Weights of a small transformer language model: LayerNorm before each block, local attention windows.
Each number is 50 + 15 x the weight over its row's rms, rounded and kept within 0 to 99. Layers, rows and columns count from 0. The size before them is the row's rms in percent of the matrix's.

# down: layer 8 MLP down (transposed), 192x64, rms 0.291, rows 157-173, columns 0-63
# gate: layer 8 MLP gate, 192x64, rms 0.3, rows 158-173, columns 0-63
# up: layer 8 MLP up, 192x64, rms 0.301, rows 158-173, columns 0-63
down157 098:46 72 57 41 68 23 57 41 53 65 46 40 69 56 46 50 41 43 48 53 33 58 28 48 64 39 37 68 56 36 41 54 38 58 50 40 38 62 41 69 43 99 42 29 35 39 78 82 58 82 45 55 60 46 24 41 15 55 43 61 52 40 42 48
gate158 086:60 69 27 54 40 60 47 37 61 39 61 26 51 39 70 47 40 51 72 70 79 60 48 58 56 65 33 36 50 42 46 53 18 64 40 43 42 52 48 34 44 31 64 54 28 24 47 76 51 19 51 82 56 76 42 64 75 32 54 48 31 56 65 54
up158 092:69 21 69 43 36 47 65 45 26 49 53 68 36 82 71 66 55 44 61 48 58 44 66 54 22 58 47 66 42 26 39 55 61 55 55 23 59 44 44 71 41 30 62 49 58 76 54 46 31 93 61 33 57 41 50 63 38 47 32 53 28 45 58 34
down158 089:63 79 38 64 59 43 37 39 49 50 68 53 45 37 40 47 52 49 17 28 74 51 60 32 58 41 39 49 60 61 61 51 39 56 45 33 39 46 32 20 83 57 42 66 36 59 32 85 52 31 47 64 27 47 80 35 47 46 78 45 64 50 37 69
gate159 103:64 62 53 55 66 44 40 28 56 48 31 54 73 39 54 51 77 48 49 57 23 53 55 58 82 47 45 50 60 27 42 51 56 58 31 49 55 61 53 29 75 42 24 52 35 38 55 85 41 36 63 48 66 30 79 32 63 81 25 31 39 55 54 53
up159 106:65 59 73 58 51 48 24 44 52 35 42 54 46 44 64 46 63 56 37 32 16 43 58 48 48 66 77 80 41 43 37 62 59 60 21 63 75 28 68 45 73 43 08 36 64 48 60 48 48 41 53 51 58 36 66 50 45 66 37 48 22 61 59 68
down159 105:17 47 29 54 76 51 39 64 41 24 66 42 51 39 33 70 36 26 59 43 46 52 30 39 37 71 57 58 52 54 52 68 52 58 68 73 70 64 57 60 26 32 40 43 46 94 40 46 61 41 65 56 63 53 35 36 55 20 66 50 54 37 68 49
gate160 097:79 52 52 80 38 38 41 62 32 53 54 76 57 61 43 37 70 72 63 34 34 14 57 47 51 30 43 20 53 59 58 67 45 59 35 60 89 21 62 38 53 69 52 38 53 50 46 54 61 42 45 43 48 40 57 33 28 53 42 34 58 24 56 49
up160 092:35 55 37 48 46 64 51 59 39 53 40 49 60 24 47 71 48 55 51 27 49 88 55 63 41 46 37 38 61 27 44 50 36 45 75 49 43 54 53 64 46 19 58 74 70 41 21 29 67 60 76 19 56 44 63 51 54 74 78 58 55 60 51 26
down160 092:55 32 44 62 48 16 36 32 59 35 41 53 39 60 59 72 60 61 51 70 52 46 56 34 63 20 48 54 44 65 48 42 35 61 38 64 58 32 38 65 65 47 48 45 59 51 30 81 47 37 45 75 73 53 38 15 64 62 09 65 63 49 57 37
gate161 107:58 57 39 42 71 15 48 42 53 77 31 56 38 54 55 54 40 67 39 33 56 53 40 35 73 61 45 62 54 57 47 48 59 34 79 48 50 56 41 45 00 57 48 24 55 49 71 52 38 36 62 50 42 59 54 58 47 73 44 65 82 50 20 51
up161 107:33 35 37 42 44 50 54 44 61 80 49 67 22 47 78 38 40 54 56 66 43 49 31 46 45 43 49 57 62 46 46 37 58 45 53 30 30 50 41 61 37 44 71 56 30 38 65 52 69 50 76 46 99 58 49 32 56 47 28 56 45 50 45 77
down161 106:38 33 50 68 54 30 29 84 42 43 63 43 71 59 34 47 48 45 27 30 28 51 44 58 52 56 39 68 70 55 40 49 33 68 48 68 43 54 40 41 64 86 48 21 85 60 64 38 60 56 27 27 49 61 54 49 57 42 44 56 50 42 77 31
gate162 097:48 60 46 63 47 36 60 41 61 54 55 28 37 44 41 47 40 49 51 47 55 38 75 53 36 50 36 26 40 61 67 39 96 48 06 52 53 25 53 60 69 25 32 54 67 47 48 61 66 53 49 42 42 70 45 24 70 78 59 58 35 72 60 46
up162 097:17 70 32 43 43 32 64 31 26 49 66 62 26 71 79 52 34 57 46 53 78 42 57 56 59 47 09 73 30 50 73 39 31 71 46 65 35 43 46 42 44 57 61 44 60 50 55 59 40 60 49 49 67 79 49 54 59 62 56 51 46 31 70 51
down162 099:57 55 44 90 52 58 45 61 45 71 32 57 49 80 57 60 63 66 53 46 62 37 26 60 20 50 31 56 31 48 52 36 45 60 63 35 66 28 49 37 44 16 48 50 43 65 50 44 36 73 60 38 52 36 76 61 47 20 42 62 66 62 22 61
gate163 109:54 47 51 37 57 47 66 36 57 73 22 47 65 55 54 44 44 55 55 13 57 45 43 68 38 48 41 52 50 23 53 24 74 57 72 67 53 45 69 44 18 32 65 15 38 35 33 72 51 60 53 57 42 42 57 65 82 71 52 48 57 63 44 27
up163 106:75 56 38 34 37 64 60 65 70 67 45 50 37 56 19 41 30 38 66 48 49 52 56 56 41 48 42 38 52 37 43 62 99 52 61 48 50 39 40 68 53 48 67 29 33 41 65 66 51 64 71 89 36 46 43 41 38 61 38 47 63 42 61 25
down163 109:33 65 68 82 49 59 23 37 59 57 63 62 50 48 57 42 58 39 50 47 40 53 46 53 51 65 65 70 39 45 73 68 50 31 50 42 34 10 48 49 27 67 49 40 40 41 72 68 20 54 02 54 54 56 41 73 68 46 45 55 49 35 49 57
gate164 102:79 69 35 44 43 61 82 48 59 51 49 65 33 56 57 43 66 40 49 53 28 39 51 46 63 46 47 40 52 28 61 48 39 61 64 71 75 70 67 41 29 43 33 45 39 62 23 72 54 14 10 68 52 50 45 48 33 53 39 60 78 46 45 46
up164 095:38 60 65 45 30 65 85 40 56 51 67 56 15 57 46 60 43 68 40 46 55 58 52 76 69 32 27 56 52 32 38 39 08 40 57 53 68 42 38 45 45 52 40 59 39 29 46 56 59 22 59 79 52 39 33 77 61 52 57 69 59 52 45 64
down164 095:57 50 58 34 45 59 37 55 28 28 61 76 64 44 28 52 54 60 41 59 54 60 50 49 54 57 64 51 43 43 39 39 18 29 47 46 80 27 46 69 66 33 31 53 41 57 79 31 15 71 58 52 48 63 48 66 77 35 39 66 67 59 27 68
gate165 095:63 33 45 68 68 47 68 60 47 55 35 64 48 39 60 79 76 47 41 56 57 57 60 49 56 39 41 81 21 52 63 55 33 56 62 41 73 49 11 25 39 54 48 69 45 13 36 54 75 41 56 61 38 33 41 58 43 60 55 62 45 27 65 68
up165 096:49 63 48 69 48 68 58 25 40 51 40 66 42 59 41 72 52 42 54 92 63 41 44 30 42 38 71 54 75 11 64 35 61 54 38 55 45 49 70 48 29 51 66 37 44 50 44 50 65 54 38 50 29 54 51 06 60 45 60 70 26 46 55 69
down165 097:63 99 39 65 47 46 41 74 26 54 68 54 52 39 54 67 53 50 32 41 46 56 74 29 42 20 33 71 43 62 29 50 41 68 28 56 46 45 64 36 37 53 32 76 58 39 47 29 57 54 31 49 41 54 40 35 49 68 63 62 59 37 51 48
gate166 099:58 60 54 85 57 30 59 48 67 50 54 44 38 49 64 50 69 39 36 36 51 44 81 78 94 50 49 31 24 69 65 50 35 44 29 31 45 40 49 47 78 49 27 64 57 57 31 62 46 26 52 64 56 54 48 39 33 45 29 32 45 42 56 59
up166 099:45 43 37 57 70 45 51 39 69 54 39 49 47 66 56 56 63 17 50 47 50 45 58 92 85 33 57 53 23 71 45 37 36 47 56 28 44 44 63 58 75 42 50 69 71 49 25 62 33 47 52 47 57 68 45 31 19 32 37 50 35 31 68 56
down166 097:53 31 50 18 37 46 57 53 68 53 57 40 50 58 51 28 50 56 65 88 25 64 47 62 20 54 52 46 61 71 23 37 58 42 72 45 31 41 28 61 51 76 68 58 45 63 35 30 20 50 66 71 63 69 47 60 43 43 50 63 29 50 48 64
gate167 107:41 42 57 49 21 30 49 60 48 60 45 46 53 56 56 45 69 89 43 49 29 50 45 61 41 52 19 39 58 56 30 54 41 50 66 48 66 26 57 32 72 61 40 48 44 49 57 75 63 23 40 78 66 40 54 43 59 66 24 63 23 45 59 85
up167 109:49 53 52 63 64 65 55 59 70 39 86 54 35 29 35 45 68 28 22 20 74 56 40 35 58 50 37 46 53 34 51 74 33 37 40 40 34 61 37 60 41 49 66 69 50 30 46 45 64 53 64 58 16 49 41 39 64 67 52 56 63 55 84 36
down167 111:71 31 68 43 54 34 48 49 18 45 37 26 53 38 56 77 35 71 43 39 46 20 46 77 35 37 38 38 43 78 39 53 56 21 52 89 37 36 61 48 58 41 52 77 56 55 61 53 64 71 47 57 49 48 66 60 46 59 39 71 45 32 43 60
gate168 100:40 40 33 38 57 59 43 71 53 60 18 48 72 60 30 59 58 70 58 76 23 21 39 47 62 67 38 48 67 71 59 52 69 59 55 56 56 50 61 44 35 33 47 39 25 48 20 65 53 31 43 47 75 66 48 58 53 44 69 40 77 20 51 41
up168 100:25 60 32 54 57 47 60 23 59 56 77 34 70 52 49 48 37 30 55 49 75 42 62 18 59 61 85 31 56 58 60 37 66 41 32 48 53 57 38 71 71 46 44 77 54 20 44 63 33 48 71 58 37 45 46 38 43 54 45 26 42 65 72 36
down168 102:29 14 41 38 47 66 50 70 42 49 44 37 53 50 54 55 51 54 61 88 30 30 27 61 65 74 52 49 60 88 58 52 72 45 49 44 59 45 74 50 39 24 44 33 46 70 28 34 61 55 63 48 49 37 73 42 62 27 63 59 49 34 61 40
gate169 104:49 42 47 45 67 58 77 50 48 48 40 72 36 53 41 71 82 54 27 26 61 48 88 69 62 59 52 44 33 38 45 12 78 46 47 37 71 57 50 47 29 42 34 36 52 61 63 51 56 47 43 49 44 29 58 34 70 58 26 49 40 63 54 23
up169 098:40 56 51 59 29 52 25 56 74 57 41 34 40 45 55 18 49 58 51 55 12 51 46 48 52 52 42 33 68 84 65 70 26 74 33 64 36 30 11 38 73 52 49 55 51 58 44 45 66 64 53 75 43 65 51 43 48 39 57 30 65 46 47 60
down169 096:40 33 23 85 62 51 54 66 48 41 55 73 68 60 32 54 62 50 20 68 41 50 60 67 54 49 45 23 33 28 58 48 50 62 36 59 64 63 54 33 44 39 36 22 35 50 52 51 48 52 36 50 23 60 80 55 61 92 43 35 54 62 50 56
gate170 098:63 44 70 59 64 08 44 51 72 66 56 47 74 53 47 50 53 57 43 27 57 38 35 59 61 56 65 37 47 21 51 76 25 35 64 48 86 54 60 19 58 69 38 50 39 49 57 27 62 60 58 52 31 43 60 52 54 50 42 71 39 22 41 37
up170 096:58 31 39 64 73 48 51 52 62 47 78 51 57 26 60 50 31 61 17 58 62 59 54 43 33 72 18 73 56 43 36 34 41 49 37 66 46 70 60 63 40 43 35 47 49 39 18 29 56 51 53 28 35 64 78 69 58 57 54 65 60 51 30 28
down170 102:67 57 68 58 56 18 47 39 48 31 61 54 60 50 26 56 57 45 94 50 55 35 72 36 41 47 62 54 28 51 44 86 30 60 64 37 62 61 30 59 31 49 43 49 60 45 69 58 64 24 33 33 59 66 31 33 39 30 48 59 33 62 48 63
gate171 097:72 46 43 57 59 52 50 57 60 41 40 29 53 33 49 43 45 46 59 75 63 41 54 59 44 79 48 60 75 48 73 34 99 51 26 37 63 32 57 57 61 44 50 61 54 18 30 48 24 25 58 58 33 53 58 25 53 39 46 42 60 28 46 52
up171 088:68 62 58 64 44 58 66 28 35 33 60 46 37 59 67 70 34 53 22 52 37 55 22 35 75 59 64 71 44 55 40 59 19 56 36 36 57 53 40 50 26 57 78 33 53 60 48 57 79 45 45 42 33 61 34 66 44 62 36 81 31 44 68 61
down171 093:47 76 61 35 47 30 40 50 46 58 28 32 41 60 53 63 73 36 43 45 62 35 52 51 33 39 34 55 56 19 70 55 26 54 55 53 57 49 57 16 63 66 42 51 43 91 38 58 69 59 53 22 66 61 72 68 38 53 31 44 72 72 46 47
gate172 100:52 54 48 60 33 00 55 43 55 61 53 26 45 66 44 80 62 57 53 78 42 36 61 50 57 46 22 76 55 83 44 43 34 49 64 24 71 42 30 55 45 58 70 36 39 42 54 58 51 32 30 46 50 61 44 44 61 35 53 54 78 59 38 52
up172 102:38 58 55 51 60 01 94 53 36 42 63 52 61 57 52 43 45 31 64 49 52 51 50 48 50 09 51 67 66 47 45 55 48 33 57 54 60 63 52 54 41 45 51 53 42 30 54 89 40 53 55 35 61 67 51 48 24 52 69 50 67 73 34 26
down172 101:36 61 55 63 39 65 46 33 50 39 56 52 36 65 49 61 36 55 64 47 52 53 61 27 76 69 45 45 15 80 53 53 45 68 69 60 32 16 62 40 51 26 71 62 33 55 59 63 41 45 33 57 48 63 08 49 74 54 49 28 57 31 47 59
gate173 095:72 40 29 53 55 22 44 61 64 67 37 61 21 49 34 58 55 84 43 53 69 47 48 54 37 35 41 21 26 46 39 45 64 50 34 61 45 60 69 69 51 31 62 53 40 44 51 64 46 52 57 56 90 40 49 28 44 23 44 62 78 64 39 64
up173 091:58 48 52 68 75 39 46 62 36 53 29 32 64 63 43 42 44 40 58 44 46 36 72 39 55 64 50 56 36 79 52 57 46 44 58 39 45 55 54 55 45 27 61 35 59 21 24 08 83 36 62 67 46 65 54 38 64 38 54 78 65 18 58 57
down173 095:48 46 55 46 74 58 20 65 44 60 31 62 51 35 39 53 23 65 38 30 43 28 69 60 58 64 46 54 72 61 27 81 55 42 52 58 46 51 53 19 51 68 32 33 40 86 56 30 30 61 36 60 56 36 82 50 74 51 51 46 57 58 39 44